config.toml
n_layer = 14
d_model = 768
n_head = 18
init_std_o = 0.00322
init_std_down = 0.00176
optimizer = "muon_variant"
decay_fraction = 0.704
doc_mask = false
Each number is 128 + 24 x the weight over its row's rms, rounded and kept within 0 to 255. Layers, rows and columns count from 0. Numbers have three digits each. The size before them is the row's rms in percent of the matrix's.

# down: layer 6 MLP down (transposed), 3840x768, rms 0.0134, rows 575-754, columns 480-511
# up: layer 6 MLP up, 3840x768, rms 0.0954, rows 576-755, columns 480-511
down575 092:124136127127140122107120144117180110145108143130121128161112123135115097136124138125125101132122
up576 104:142143124136156164134094107157123148148158129128125076134146140122134141165123126099090182145092
down576 103:156134111128111106157127098084120132094147152095147137094089149176108172109104167179135125109136
up577 104:108126133152091094120175126155144142109108108150136158131110150126152136078131120142129128119146
down577 096:150152112088152112113151104138107128134114175156160107151125145098125111108143083106102091141136
up578 090:151140140141134088148138105160128116168183135134131115140154096134126110135147119132154122155156
down578 117:133130145168112098102132091135147129106144172128140112106119142136130121112136120129101088124129
up579 100:097115118106139113130142141173092143150106058102159165142127167126121109125118101126153113093165
down579 097:107121162122179136163135128101148119158137113126177134083154174126112123092167107133142083134122
up580 118:155172176098112159149120160109107094115140109081144133157146082138127125132149109107159142154175
down580 111:134117091107126101122117136154157149088153115090119108113137125124153136127122115160130146129101
up581 110:142183140089144138119107132152099138135118100131124103097072115113115119143099126160120111163171
down581 104:175162126125076110160167110136177115153128157122127114119061111127112119118082119142142141087102
up582 101:120123096110095140150109108126151202153146100159129113123124138098122116138141135097110123131131
down582 089:105126128131131071133125125110151086117111086135103102173180114156114153139120115119118175170158
up583 093:139191146129150085147083127097112119137131112113113155134178093055159134140153133086114120112133
down583 090:101104140151145152108163134142134131157146074119138066126099167131092134110143144105121100158184
up584 103:090153162142117143114120107122153095115138153157122082146103183193115155112149125127147151092156
down584 090:101151144166133082140152077120130172084116141086114094146119119133123174128135151145154173153119
up585 106:173099157139079130148134108113135097106127108121145155128114127096131125103140129124084087141117
down585 093:155142109117146135125118136146164100109094086110102104103120140084156127132145133195117133132139
up586 100:167132116096118126147129103118098099114108125087129098100155128097106124100130129129158146150137
down586 114:114181112142134131123117104135114143115154125103067147096120100145093135122183145146176113102165
up587 093:092117121116158125129105147108150099135133137145131115159120109157135166152160134116139123119145
down587 086:086143128172129098099115113127112118098115169059109133149062128136147099099087157125152150157132
up588 096:118116166111158151111130123121147139141122143163104155167168129111162126158163095102167119147117
down588 092:120114113106108094140106165096119150126153100137165097121101115141150148133155163138084114107123
up589 097:144126129119127094101132154152104109118151149066112135118094127097132147080116115119169126123149
down589 083:121149153152133082136097131151102102129110143134146095122090134127095170134131137094091096172074
up590 101:093124094097125089141134107123124166123145137146167120117132084089137147135140135143125127100170
down590 111:117103145116106130068130169135145111158153144148130148156147129121134144148121152151122160102119
up591 103:141161097137129114107142107140114131173107107134117080159097111140118160078149164127142122125089
down591 091:113134093140138117109143129110123100089133118083140140111153133124120113126122131128087125095122
up592 103:114163136129114160136137133096132137136173128113124176139103129142077129152097089082113103090131
down592 093:178142141089136134133120106132143118132144077138100140153128165104070124099101143148118135135091
up593 085:127135113099152120153178140130113111137124145117151150087144155124111164137101148108135116116133
down593 102:157106152145134136149131169135137137132183102132154083156145126125153121122127113152131166125118
up594 099:133117141137100131148144105114092115142111163102137132146130121113176129074124153139139128155100
down594 093:121152117151134142155101119172139134125128080143107132137161130174134115125139129140094131133111
up595 100:136098119114091138072101125127107154155125151160111158168082135130114143101118168136135091128115
down595 087:132093138139137120078134153113089100090122105184123171143131120089120136189107145110126086123122
up596 095:126117127104184095144140120128132133139119131150108095133161131142142120136107120097141126144122
down596 103:124138125099157073140149132174067163154152149115111147094120095146123105145115096076131123115162
up597 093:127182132118085120076120156143167108135164103125126102138112144125136097131114117101133129173125
down597 093:104089109134137112138153165113129093178089118170143162118101089115143122082144066135126156123135
up598 095:123105109104135127103123136115128146126110121129132142117118105100115125094109101152142126135126
down598 105:121213109082115151145114108118054139143133110104166103155122103113116131187093151150095123154119
up599 098:080150113152119079150149098147154109137141135192146124131133142151117114132130117144102148146138
down599 092:110121115132128084168139141140125129123114106123151072121106113121149088151157101103168141120115
up600 109:109134126133136140135109119119091183102122134145145157099111135144129178092088113138069136167133
down600 098:080133121146136170112134107143167130148131104089126118138135139206126116156092143122162129169149
up601 092:130071106117118124155182151100102145102112115162158143085122138104128151181130145118113139158141
down601 106:102105115134104102088094165169131148126148105102158081107163135119150124145125106128111168122123
up602 099:165116131135144134147142134151152130116165112141126111173101062176123086115162139146106119167127
down602 097:108145110159092133176144131099114105166144176176144056112115180142126093134096099118152160146130
up603 095:119105094090124110115138110118122111112131163122164122109107132145129122122103117156148082121102
down603 102:114125134122123102161140071110166128125139127131124106107075124105133136162116106113144130102127
up604 106:119166096114125152102152150146130139127121136117116124058134136130122112111120064117143126148092
down604 109:130139155124132104144143145127140145143143147098112095112126153133084097142111115136128136149116
up605 104:065123147118113125156168155108178134127144099144089131140128140154101121151159141168133149067075
down605 083:132105086122149102093096105110112117141133096122125124140170118084164141117159098138124101118159
up606 103:140121173132146128104123143133100171099128122133160091125157073156084164165123116160099121139097
down606 089:119141083117120144185099120181118122094142109080117091128111153096143158126052144101095117115116
up607 094:143115104113131092154115114123141130113135119120109114129117118107156112149131146096124106169157
down607 096:112090113152141149074113112152133098085122138105138126143094120154152105117119135126079136126128
up608 104:099119157105113130120142138117119097131137128141155109152111110110063149151135132147129113106114
down608 101:071087156129134121184125171142125099141122120131113060159129077179173135092164127121107118130181
up609 100:149142120157098124120151129130116149112079151107124168110099151145145160138080113125130138110154
down609 102:136103149116143108095169136112100114167083162097079149101107152153137140164148138143144164132161
up610 100:136094120154132098114144136141107168132144145098138103135112096115125158113119213149189127126073
down610 094:131188145146160184095104102122184113135150149125111156143159149129146154133170121131141097136107
up611 102:132138112084151103102145105138126167117150102100130153170077134087113140126193094121116124124135
down611 091:143099124152141084155120114114148133121100173117092150108151189144108158148066154161165173142085
up612 110:165093134139157132117112125108143126111123150144132086125196117123123096178154111119132146154126
down612 099:121064119130125138159172127139130137123122130107138113142124116153115128055109125147124131168113
up613 106:165143118089109125161149125116113105149102173125108142116121110096102165127149116130108170131133
down613 106:146122088123099090120164118106142096137093175141135113132112180129153120133114058121140149145138
up614 098:114067124140083098126132133150133152135151147100123084120136173150122184090091141176116086144122
down614 098:148128158162067104118145128103084120079162137134097110109146143091136107119142118125151166116124
up615 103:171141134093124120091145133154146125099125151150165126170123154102103146140119122128143109134163
down615 092:126129164103113144115200124137117130120196097122128130119196123124144122103104127123118143135128
up616 100:117139170099115169142104121104143156126112116120118116133120194162121113127154178156149104126133
down616 095:142172094114143102148163121135105148144119134136171129129141145120088122178133109119082114112161
up617 108:092133118140115091090078126088118054088111167170093130156135158140101131186102080106110145143120
down617 100:145137131154059107163100095129145144091115127183113125111147130137137133135151148117131146138094
up618 097:137170126118125154194109131161124093129125126114111136090123128151170108127114137198137106141112
down618 095:137142120121115141092122126156140143110136120135127092113161174134127115118140110088118165175085
up619 093:075160104132148135112130138118146136126145119106121105108170131111165120129124109103131116114140
down619 092:141138111132134138117112157136126134111112124161120146130072111093148102162161156125143121074176
up620 094:137075155120158187142145162114115124121145137085054158160108116139130126103164106143116141142113
down620 121:094148142136130131116162149126117173123153141145119126141132164101112090158062163126106113114109
up621 106:142104164120152125090109134142115145175166131054151107132101143125149100133102126151140165088131
down621 090:156110129093162092143123134117200170117108122161091101170161129080114132156112098093135114128147
up622 104:115109152136169099141065071137126138092147090132093151128103093083129147107095149114066103117175
down622 093:111109145122119101148106137144107100166153133171130202153120121130109141131106133121121118115120
up623 098:133169113120164164125127116144128144159161169088132142142118129148174079118114107156148191120104
down623 086:104106155114151113136089132090158132102109101133141113142100152161143099127151167153088103111119
up624 100:139090083143121136133135135108081125113130146084140105141150174133109180124124130127067114129140
down624 099:105123155142120132130118100122099132167113128112122118088149181107200160125104104153157126181161
up625 101:117106071127172151161121122104152159161158142132124052175126133155109081138128157127158116127164
down625 091:175163152102142146183124134104120079115124144116140147090132116111119126124115157124173144160159
up626 104:157124107101120084174115138170089091111107158103141163135118106130130128112149101153128094133094
down626 089:112105129116136101100132113065118130087128081123122118127163122093102117094137091127156082089118
up627 097:139136100129131135133155114154122113151154161128129089131108134156171122124111140160108118130106
down627 079:092111160131117115131185172148135176111140057105083109117103169129116081187163160120137144146135
up628 101:117124141144155146098184120123152110138100097115136146139140135100121138178108167135132150128123
down628 086:107157138120116133101125190115132167138127111143143123135152122106061152149113116141114100129126
up629 106:187075134140140153096154171172146143129143126098114134139134086163092086142140089095132145163120
down629 105:130110074093180090138113168095123114115125108101134067145143103116142095119083115140105097114108
up630 111:110132108155116069136163151145139153093094168154134157136081098147087116105115115081124182153121
down630 109:114118139114138130124108125146108144098087107097141130139133136141123127138093129125114098113111
up631 097:160129121118125138137128145124138126142065111097134160103111119098160154156116110110121138159110
down631 108:156124171125133089123065144154164138150109112106105123125138140174144118129142107129117102136098
up632 098:135124107096150132090162129176112106086082071108133168101109116060130129141150122083103132106098
down632 090:126140127136173155138129134075158117116153139153104128139108176172136122094146117118161137157171
up633 102:138122105165156122146083082116155125138148116123110120131107166128096147089119169103099092160113
down633 090:135113128117093123075121127127087177116134123125113127135119143126144131136150099148176107152146
up634 099:116110103162108148111176091157059081153160182106106100131128125099150073135084110189126152096128
down634 104:135148138179093113130112092148137148113121123121121110147096177150113161109113123128118117136129
up635 111:144110111158135087141126100129121131109150097116095124112128174116128122085130131143132139118080
down635 098:139117153156131202103132097092142113072153122151129122128114143108109104152118125140128130117139
up636 105:136134145105137124132111170091122110141155127114104162144142160126179162103144145111094141093153
down636 116:168133143103125166147113081130124114137158131100109161103121100104099108104113154118128141190135
up637 109:115132120118129134112127088129135133105095170104120115125134135130147153139127128114134110149134
down637 097:120119124126118119141102130134152132134172135121115085145127103140137126120136085098166138114107
up638 101:173134138131132142128134132115115141135120113109152111107124093116132153118186153127140094136112
down638 096:125095119105133117140134157103098152154122130153166139129109077159167133094089102119162174128093
up639 109:156111155120115126097145152140156145174161116121104137100152120186144176145180079127151163157137
down639 094:180128149123076090110096104139165108140107158163156145101124163115079138100117084146163103150163
up640 097:125149111153152138128170117161152117140109095126111107144121141109084118142121118135159122139107
down640 084:176154125120095135156112125111136114091103159123188164116145145107121112110138140155139118120153
up641 104:157126126088093134131110120147144144100123106094152131087081194110102135108129141146109113124109
down641 099:130140105131167108146114173181087139120095114122116119130089137145137163088152106142098155158176
up642 094:100126083176141144145137115143155138154106151154146131175143138131151142101137137152094167121090
down642 084:110145135091116120108118118150142155121111153105131107098139150144128140124160093114176124145139
up643 106:109112092134150127117120147095104137154200184126112128133147081136144121099108095109130109091107
down643 101:115137140116158075187130099109097084112166104127143112099112073159165148136120179103125134113142
up644 094:125083130137157117101112120125089134105069119108128151119131143106163112148120127141154131096152
down644 091:143126145086111110122151140113126161108082165123118111147134172159099093125106151094116168118144
up645 100:071128128159122171119184064112132125154090142123115172133146109131110081173113100153105129098152
down645 095:100077138131147158150109101112104165150167101161132144144123117175125092128123133135131127126103
up646 099:176122101135131088141131099101134150127174130126159107144162119178148105091117133112146155127075
down646 119:132122141151115130159132117115137122134120154120150124141113138088113154136105082111102153179076
up647 091:137102135190099111114145121124119117092154138165091118165148089102145138114120188116126088155147
down647 096:113150114095124126144156146120158157136105129135136151123127164110168083103130134140138172122122
up648 099:122132184119130099129129119111132127114141104135109158120129166159098112139141131161075120136084
down648 089:148127107132110101108094143107098096117149108151129080128125157112147126082141121114155120113187
up649 098:056133167182149178092121107207103148155130126147109130146094146148167173104141147146169102103112
down649 101:098068089168134139123121133109141104137089088123152152104106160137101078141082162096123110132121
up650 101:148131128098115151120117097160148144148107095108135147118136079166101117114127127133119123116094
down650 102:170126132070138141151138065132111123150134136127124187121128100115129097120153085127133075125140
up651 101:147147135167141104078141132146122146140113171141136151117154164114144086151085097161104172123069
down651 091:104105116139134154122135119120104120123130125121113160135143088108127132105146136130124101149122
up652 112:137142163099109132124073135103131117117150106119135164142110121122144104143087105124140142152091
down652 107:074180133151102118129124122148142122170081108099119114112124135162109112140159102106124138099136
up653 093:111137115154119108131110106110156114120104109158150154116138084147140162132141141128117136136098
down653 099:118115109131125137120148129100073135177189146146139132114116130122142121093101157102109098122162
up654 112:143117136150143147100149137159154121132097135122105167148139113131114111113154069180174169163147
down654 125:132107125155088108122124104073111089132126137116163089122071166105125143135137142149113102108165
up655 112:121103125117146142117125130139152100157056118117157124132124153106120106147160124138131094120082
down655 112:133131150149123146099144126103127124128144115189122093140119107128148087125142142114123103142112
up656 098:146079089165089108093114136139150157132131125177127126166107153145179145111123136131151114110117
down656 102:128118124149094106141127088163109126139110145138077134118129132146137117172111141117135076133121
up657 107:122137110088146102094138118150121121156136117079129126150113144153106117154160107133068118137101
down657 096:113094132139142124127096152090148126134137098100134158091181098112108134146114137110117110125107
up658 095:122117147137138115106151114131132157171096158183119139172136145138145141169137116135132161172138
down658 097:124079143120153113105126135127143125131124093146145120177123113136113148140175154160129099136137
up659 101:145117142128138129189169135115101158121118122168138149159146158108142130122131072112109157131120
down659 095:137159149119107097102120118142145127129149146175100123121151115142094146137110164141131106121126
up660 104:103108141154164115117139118116093137091115145150097180163094096104172093124134124118108100109096
down660 088:141099137112112146176117164169119189135156157141122121108136108160136162163121108100098105127141
up661 113:131138161097162163099098125123104136147122151148100092165100081136121113171139097123129128106155
down661 135:132114067047098140104145080133102101117093129130182112138145150144139129161112122103132111119085
up662 103:070145153112126115093163136132087145113121167137120143144126118153118120158122164131093134107088
down662 096:131128145164133123146087143144071102096111133132117151117104149183126116142162124146150129149145
up663 108:131085122108140112110168172145116100120130149146152108115128132119080148133123102182054153110089
down663 092:154127103115133154145167137132095184112109120122133122108159154171144134152084131166131085155150
up664 100:110107100122130079123137102112090120087152139146115109103088138150135105070163143095180154131131
down664 103:134121096108174126123118132124124081160113125124154140135146141135143111099177121087127152114105
up665 094:159119122159119151122139144100133113133106147112159093145132134094135138139138164156162134102131
down665 097:133139126163162085120133094129131175116147118126125091097150142132119126066119108130110141174069
up666 101:133140155119154155131128105118130156102076170148103099116140142120144159103139137164139107116100
down666 083:141137135101117126142130117116102174162131084105107109161133126117149146190145113186110105164079
up667 096:156150110149094109141115157118080130074109105118134139116173121151172129107126100153118124114159
down667 096:170081106092103065141133128150158147147172145111179085144126165120116101154180110159131151123123
up668 101:110137088116094110135129163139154131080157127133153135117085135119132147140080128143165144150092
down668 097:117165114133149123108142126094107118126110140129087169106089118114092138118165140103097105193099
up669 102:112166144137117119139142138110147084121156169152152140111161134134136142114147131105166145116164
down669 106:156134118140115092117143156130152108114111149146122114158122161160125136151158106156116111143134
up670 092:128164105091083135135109123098144111098160135112134178136125173114133121170142099161116156144128
down670 094:143102136156134119144124172122112151098127146118117070094142109125125117164110174097157121090125
up671 105:122123128138130140163130086089120136100100094148145117125157196147112153112110180109135143148155
down671 111:142130127154124144112151181111151082154115108115095090097102156126115126146125162140159157093111
up672 095:157162171168108130142155133112146125148105136107154154129116165162117105135126135105116124169117
down672 104:138130091149120122100141130118139137135128084100138178110171160120108137105145098132186097112137
up673 103:129124106153137137167152143142116120123125147082162125116118158116083145068109148159143110145117
down673 092:110139146147115099151111192177109166111132120144090153137103103119101103133156128127154141127089
up674 107:143110116106146139126146159142096120125128114109110141109135098143104118105132152147098119090151
down674 093:132160087148123102156153109142133154096171115127124149125140112126132155140110135136127118160118
up675 099:138140115123140111104111128104132125131143132144127157145107072111121095093150145145131125128181
down675 093:121135139123168107150087134139135132150092137133161102123136102120135163142160099124108150172156
up676 094:122135110181127140139142109074161150144109150135119173115079148151133106127169097129098125159158
down676 094:115142135149130116194135102144126101134131128106107155125154122158124130101075115128123129180151
up677 103:153079116137165101113163111154148109127113095130085175132134111132102143145115142157130116135135
down677 141:146168145099139145099095214136138111126150186087185051119123174123123088092117140170131150084142
up678 099:149156188115130122103135138158103120120153162107129122107154087053179159129112132123113122139181
down678 092:106107134142141106105103116108169138184126124123150156086086113141065073094130116158147150112166
up679 086:116084121110116123164092097116114066132078151161133130147146145122134124111108156142160127140066
down679 095:108130156134148170141142148117148138116129150080136089164087122119147090175157143103081149115116
up680 108:146091093169113089102106107118107133133117127115143111142100106139150188055112144178067126135131
down680 100:145149118103111102125142130086148127111159137126110114110148109114107130140119112131149134126140
up681 103:117081111149109108130086129106138119084122121142155140110121112115112149098123104104096119142176
down681 104:138117113139112125176150111114130119127138099109091125138119162149071142127108119131097152134138
up682 111:053074129082079132104145120148113122123113132137116104109147104137159127129143099149128129126146
down682 096:104150100118122094109137160137118089136148117127131087146111093102152126112137144088093104159101
up683 108:110130147106122119115115120122138120093083091142141092126115110113089142103102145142140115086151
down683 100:106201142171131117104165120134128147106166157108112115136145094138121127143088094124138127178147
up684 103:105151108151131141090133108104090135137114095116151170123102142127151096137139120145097115098124
down684 118:147101126094162136140099120119119128148123158123092072128097114133094110105164123110121148103088
up685 091:122128137132154108139138146089110145124104183150151146138145119080146127175122094158130129114124
down685 105:094144146113140108136105151135138116106089145122149089160107116154128150117132140105124126139124
up686 104:107122121157170129137114138106135088145126144131146118089145137096093155132146155117125136088170
down686 090:101096113166109099130148141147128144161120129098106129130164163105137118140127143130112117146104
up687 097:172126112124111122120171150069120151127099155120068111096123088119087129184111151100146099136112
down687 090:127146154105147105103150157160120141121168131138109122141094076108155117175152135104149193150180
up688 093:175102079108109112137087156116133121129115112134145116158117158079166135146118135134059121146136
down688 106:118109153154077163103138160089097130089143131120110157143153103144135110114132141148180126147128
up689 098:116123126140131123093121116125084111119155125146145135141142139079126157126119143098123130148143
down689 111:149101154132171099129097099119076158086095113160116150108133125150124155170156146165120117107128
up690 098:069118130116137145134129157126130123123161137165122163162133120117144111088132166147136131119147
down690 086:116150114161080114142125159069147108117114129157163107091108113098110129100137138131124123137124
up691 104:111118097158117088103137141130109137147061108144115106138112117094159118074138085101130123123182
down691 091:152130131081143126106132122132104085143123108136134087130150162122109131091082125160142103079165
up692 100:104136127077119134142121146136124148082100105129187188103110141165130093139132092100171106137114
down692 091:126112136137140166102131174067182067086129096156140135119103076139115108175103133110144131102130
up693 105:178162108096096160144095134108185114161125142114121158125129127125132157151089167183116119107121
down693 110:114132170170118181158135145135127111118154105130123140131121127149149146109131152146115162144134
up694 099:081109168180141103130109161116126093172112086144148103131141144156137160109128139128158163112139
down694 103:178131087166126120142086131156105116137163037172131107136135145140122135112129128143131112147135
up695 113:142110147133128172137140131129097186100115147117153143148143145080109111123184138083129141113116
down695 100:140193128121105173169147111154155139098140111105123104105136119113147159136156154095129150107142
up696 098:120124140095130156139124131144103089119118154114139126161130153162146142155132104109120107122101
down696 095:118124116136093092096137132114119147104153056125131145117142160111128141079144129101176121165107
up697 099:080121101109135120129121132120133159140108157114117119113071121128125122139136152130152120128144
down697 104:097151150143100133146145158094110105143132098169133120100140084138140134142072140143088115139114
up698 097:172162156139117125080102129116183109099139110148126104137103106107136126119038094119125111120123
down698 095:148126125147078126113104133115118138120134141138120134136131133131131156122167111151127153127160
up699 112:137133116122107097130152152149108170183097128135066124115141159134102137087091114131113175164105
down699 098:116098164100178149115152102135104147072077103122113169106107129102112170103069084124132120111112
up700 105:130115164111153125125127115137114134134124137090121153153144133155125120144132130129155125106117
down700 088:121136085170166112179150091113146132133113104142142126120100127100129122155117160170136135116094
up701 104:105149103106142117136137106139124112112106107152134140139135145145115170180128105153084177114130
down701 094:096147138144105122188087127071128110155124124132109126130130138082168142160131117090150133150080
up702 100:104080122154185162111093094153173089130102139120123091116143164115121138145140143111173151110141
down702 089:124159134129101114108149081126151080120116110137146101134121131091125092085100139086165112161118
up703 100:107098117127148137154116141116137143156099109112169171146083116120124133111100122115078167140132
down703 090:137113140123143092141129152158079115071126154135087069162148175143124115120125144136129100142151
up704 109:124118160131183108141126130153150130104133144190119146125097114137145154180097167144113134141120
down704 095:122122148138105105152145169181113152098103154092134163129132142152146116134108104108152102124102
up705 094:151143105108152129113130128113117120124115127149152130127109059167154127157112104118139129107125
down705 107:135152109090146135110104129119145155145154148128167138169140194159088149110086119145135087117131
up706 100:156153148092116127160096153162146127149132133077168115122108128140172123172134142122222117129057
down706 119:103167120128126121128105083127094119080114193174131135141112090119153155118133124129126119146147
up707 097:152165054101142087107126121115145136152135148113124129100144137131104116131149157094130137137126
down707 094:169126167144104106147132107146123111120151127122114157150148130138148095087118107151163100165155
up708 103:124127099148066145107125148128168135157165105133069069121092142131141092090090124121160174185155
down708 104:126136140102130139076077158208141149158108125139157121130146196108078141135123092158130129126133
up709 098:137181085127124151125139168141123095088089106088128091134128156100154155108104138167105114094107
down709 105:158117120114126113120095151123125146188103129143133115085152134098141147167112152125112121102118
up710 102:141127159186103111137139156124146091153108114121130109117156161162122101089129124161098118144105
down710 108:164121140109125112150138094155124108128166118150136096145122122101047126106174164116117148108119
up711 107:150097119126127121149144095089117155131140102112112122130114109124138131083111122086117148099110
down711 092:108130118126087170100114122160151156117148151117118106091138121172112127144101158149134111148136
up712 105:178135102123133118127136117101151119141145150148110133131156112147162150111122129191133102101153
down712 101:132078179098131114137131110130118097075112096095187131096108075139128128146142115074107105120129
up713 097:115126095158132151115096164131086138136149123111097128095113166065126110164080114121128125120167
down713 088:115121142127116138124163136152152113157129174114164129170101133185107137131152146159120120141131
up714 099:106109128102097151154096119125148083125113100124143120118111128106119110137134109175163127142106
down714 101:095171129114128150138142152125112107088117135097156140163146135121119100130147160113147131089130
up715 094:122131093115128092089099158131129097142097119134188135170126087105131136159108109159129152131121
down715 104:128117129141151124126125071118141150147121138119115143126122126138162101058118131085096131132169
up716 100:133115168147131137113095124111116132145104103142145134133134157146135122095138138096124149148074
down716 094:123112147106117125138126096129100157144112119114142122188148112122134176145176135154139116153160
up717 100:156132137117119120091130136096136096130163100124148110117149131153132098110093128126129120110152
down717 107:112124115107104126136132137115106152151132114146113118120090149087108082146139117102164120125113
up718 097:115143128119079173125160134154104138126139156143144156064121132101108135129076122152135114113104
down718 106:128115133133098140133104144111103079115106133108064109101109118110117140114128133139182140131122
up719 091:134132141130115148149163129117128114142115111091081138151137106148140164128201103116158169129116
down719 089:105125148127112094182112112154151153146129161153117127150176122109140102116082132157100074150138
up720 099:172138122175127154095133126138114136148139142146146200136146106127114095118178153149139154116139
down720 093:131144096140130119133108172096135128117108136096122112155128145125148165113072176175139103114120
up721 101:093145153133129180125140144104126084082099127181127178164106151124126084104092111120128119141115
down721 113:131123151150132149154169155149136109163093150124118147146177118136140107126127128136107130127140
up722 100:113159128131125131105109121122132180159113140101105093148133125145162081122148116121182119105140
down722 098:142087116153169141136123141154115152138119142104143100105135143137150162135120102143098121110120
up723 105:128150087170111098144146124160102138130136158126122123108152146109133116131104106112130112100145
down723 102:116114110139116095119094085108097151105115133126106084127118122129128122116101122144144118189156
up724 105:100142113169148140090141177086119165093136164125152110136141134155088144115110099140169193129143
down724 100:155119160157176125120087100126074113099176112121146097194150148139147126143164116121124126166111
up725 105:082121114082124113125105126163163175135155093122137157117132135120154102153157134112129118074095
down725 107:137169164137118104124112128099158124140161108107121146139139147119110127155136146115083173131114
up726 094:140121135121122103090121131114149143101110127106099123149075116134146115154124132120108160131130
down726 093:142129119094141096107139161114162151130160100155173131136180168124133101083122123108177120167103
up727 102:151101114107140102138097116088094139159137097129128164169158114134115089120150142092153124119127
down727 095:111145147126117126140133139159110102101180115141153128107144146124076142121147124181153121104137
up728 100:116141085083145133159144169137118117161114116109089116104108102151100131100108124088106128129156
down728 095:121132112119133098108136115121124101125105121173121128116165158143090108132115148146137129096135
up729 094:112099121132166135124154123140148130146098106175102165131121096106122121140125150159141156161111
down729 090:142107156105077116120160123110132115131107152129102140146117100122109105176103103167127136131120
up730 104:118141162165071088144119133110099124123152132127113141148140125098128100128185142147129084111155
down730 078:143159146103106135114161129124170111105143128135114150117134159122161118096105076150115142123161
up731 098:166136114133123085144137113149093149129148100087145099126163118122133132098111100101145151115064
down731 092:108149136127095155129122094150168125065093163119194140125091084130105132157154144150101153097156
up732 099:113119135117136143117095108161102101103134121131105173086116135154122145116126127154102159101101
down732 087:101154143085136140156104147116121137098118131140135107148113164127122093096149138139114071137132
up733 099:170148123168156092124142135131178151082140137106105211110172118130170124113126128151140142151114
down733 085:134078128091117147126112137136134107140149070161139149152139112101136166153129145108093094081140
up734 103:099143177092150112115156201123100111131167097125101104112148121131136106136094126152116121113131
down734 091:142118151114125121145131141096150146157165146136114143147132115107139119097127166135160097146133
up735 096:153102167138113119106104138095102129110126167097084118131154097118116136130140100135121153152144
down735 102:092119151144102158136118124129116149105114130094096127101124103130135141116146176112169148143095
up736 098:114094132179148105130112116108121142126192114120202137082119137100117088132160122155125122127132
down736 088:154136113154135116139140135071155128133124154125132166169099131111132142117107130159121118117145
up737 103:133092143132166149173123161148102138193130129093136155139135127150105106125103113161117152073115
down737 091:108129150085125151129142129134144109148084139132166158161102127124143141169155157156160135110101
up738 094:127141150105126139165111113145156135142156116152116128155110114126132141150138066097133152138159
down738 095:142091151149079088133111159140164146129164124112144115133130095104123132119107142092142132159133
up739 086:120109105139116138141116144132117133106143142160097143114114116137118140165144182127131115119119
down739 102:151159157112122157094162118127146115151138122113183151121104153063147119137139108144146162125097
up740 095:103148095168076170165146127141138138120135148124094124168103152166157103102127125149176125105147
down740 098:166122107132131114139112113109151099100150118125138128124144167114095140091130133120142092140141
up741 085:092127118143087170118088144098169134146117157168135101102117087095117166122125108133119105096140
down741 109:152139126127133088123097108200182105121139081127170141135143129105118105083128106112130140120097
up742 094:114138162133124123113110153143130126120129146105131104105112156140140112144169127103078124116126
down742 114:151134125122176137108092110142136128173169103149147064146123129111131102085105125149156175110114
up743 099:147129139133124133138117120167107103080128104119139128154140160142162115137104167124177122152132
down743 089:156128123215132062137136138198103126092164120155100154149090091140173136109124128119135154091174
up744 104:084107174093187133105145140139143085120101130165094106135175118151138144157098126158104106091173
down744 094:147136114110176159114124128137076114129130125158130106098145105107152127142120165096090127137135
up745 102:137145122059111128123147092165157148133136112158136102128127147153069152173140147109129120167137
down745 101:131148154142147145185102143168122141070124127143128110155140141118098090140168126115101151127122
up746 100:139115117135118095135171131120124150125170082142135119119138092119135150109104114159112110135169
down746 092:167112131087145120093145079144108141123107131120135144136178116136128109179127112190157121115091
up747 099:095124113135104172141131142101107162165126104145147098129130142100129103124109092138126121130129
down747 089:139113133102139120083084128139176108128129115103149156142096136117096154127106130126119106101111
up748 106:116134128139149112139148134156104124125107163139096134153138141144097122129163106148148083087078
down748 098:147082123156155120145116149131078172100134115096124116113138083130142098094119118124172136106115
up749 094:090161109150155166159122104139133120131091121154106085118123099125128145126123145110088131126094
down749 090:138168069114123112133116133145152143155142119133156129101143170130114137114138114177144128122163
up750 098:147149128174112109163154104170097157110099119171121172187107126152112120154146130136107117091166
down750 086:147141133127119144121104135122147082145125129081146105133116100119149118163128076161124138095127
up751 100:122151119184154095170113142142152142132111123126103152141120138125106150135147111149177117143129
down751 095:110121123136178079145120153129141093126160131143136162160066127145154152114097142122116131116125
up752 093:099080109120134132138167168128135128128157143153164100116095141166127109159156136130094111198097
down752 094:129118135075121128126099130119133126100123124084131124134141121153107131128110138104136148121089
up753 100:110100119120151119101158118095134112161143121146141131113119148115166103102121125118102127138102
down753 097:118130139134090143134126136145118094138185121116136092112198104119103094114142152171114157139089
up754 091:142118115157126167120130073128136127126124146147105122131143151127098175082150145113182097148139
down754 092:110158140140108133149149169124157107122121128140145117128114108147167135151151161103138131119106
up755 095:089133109149097151116132132118124113164177117106141122128132095103124111113128105134116119165163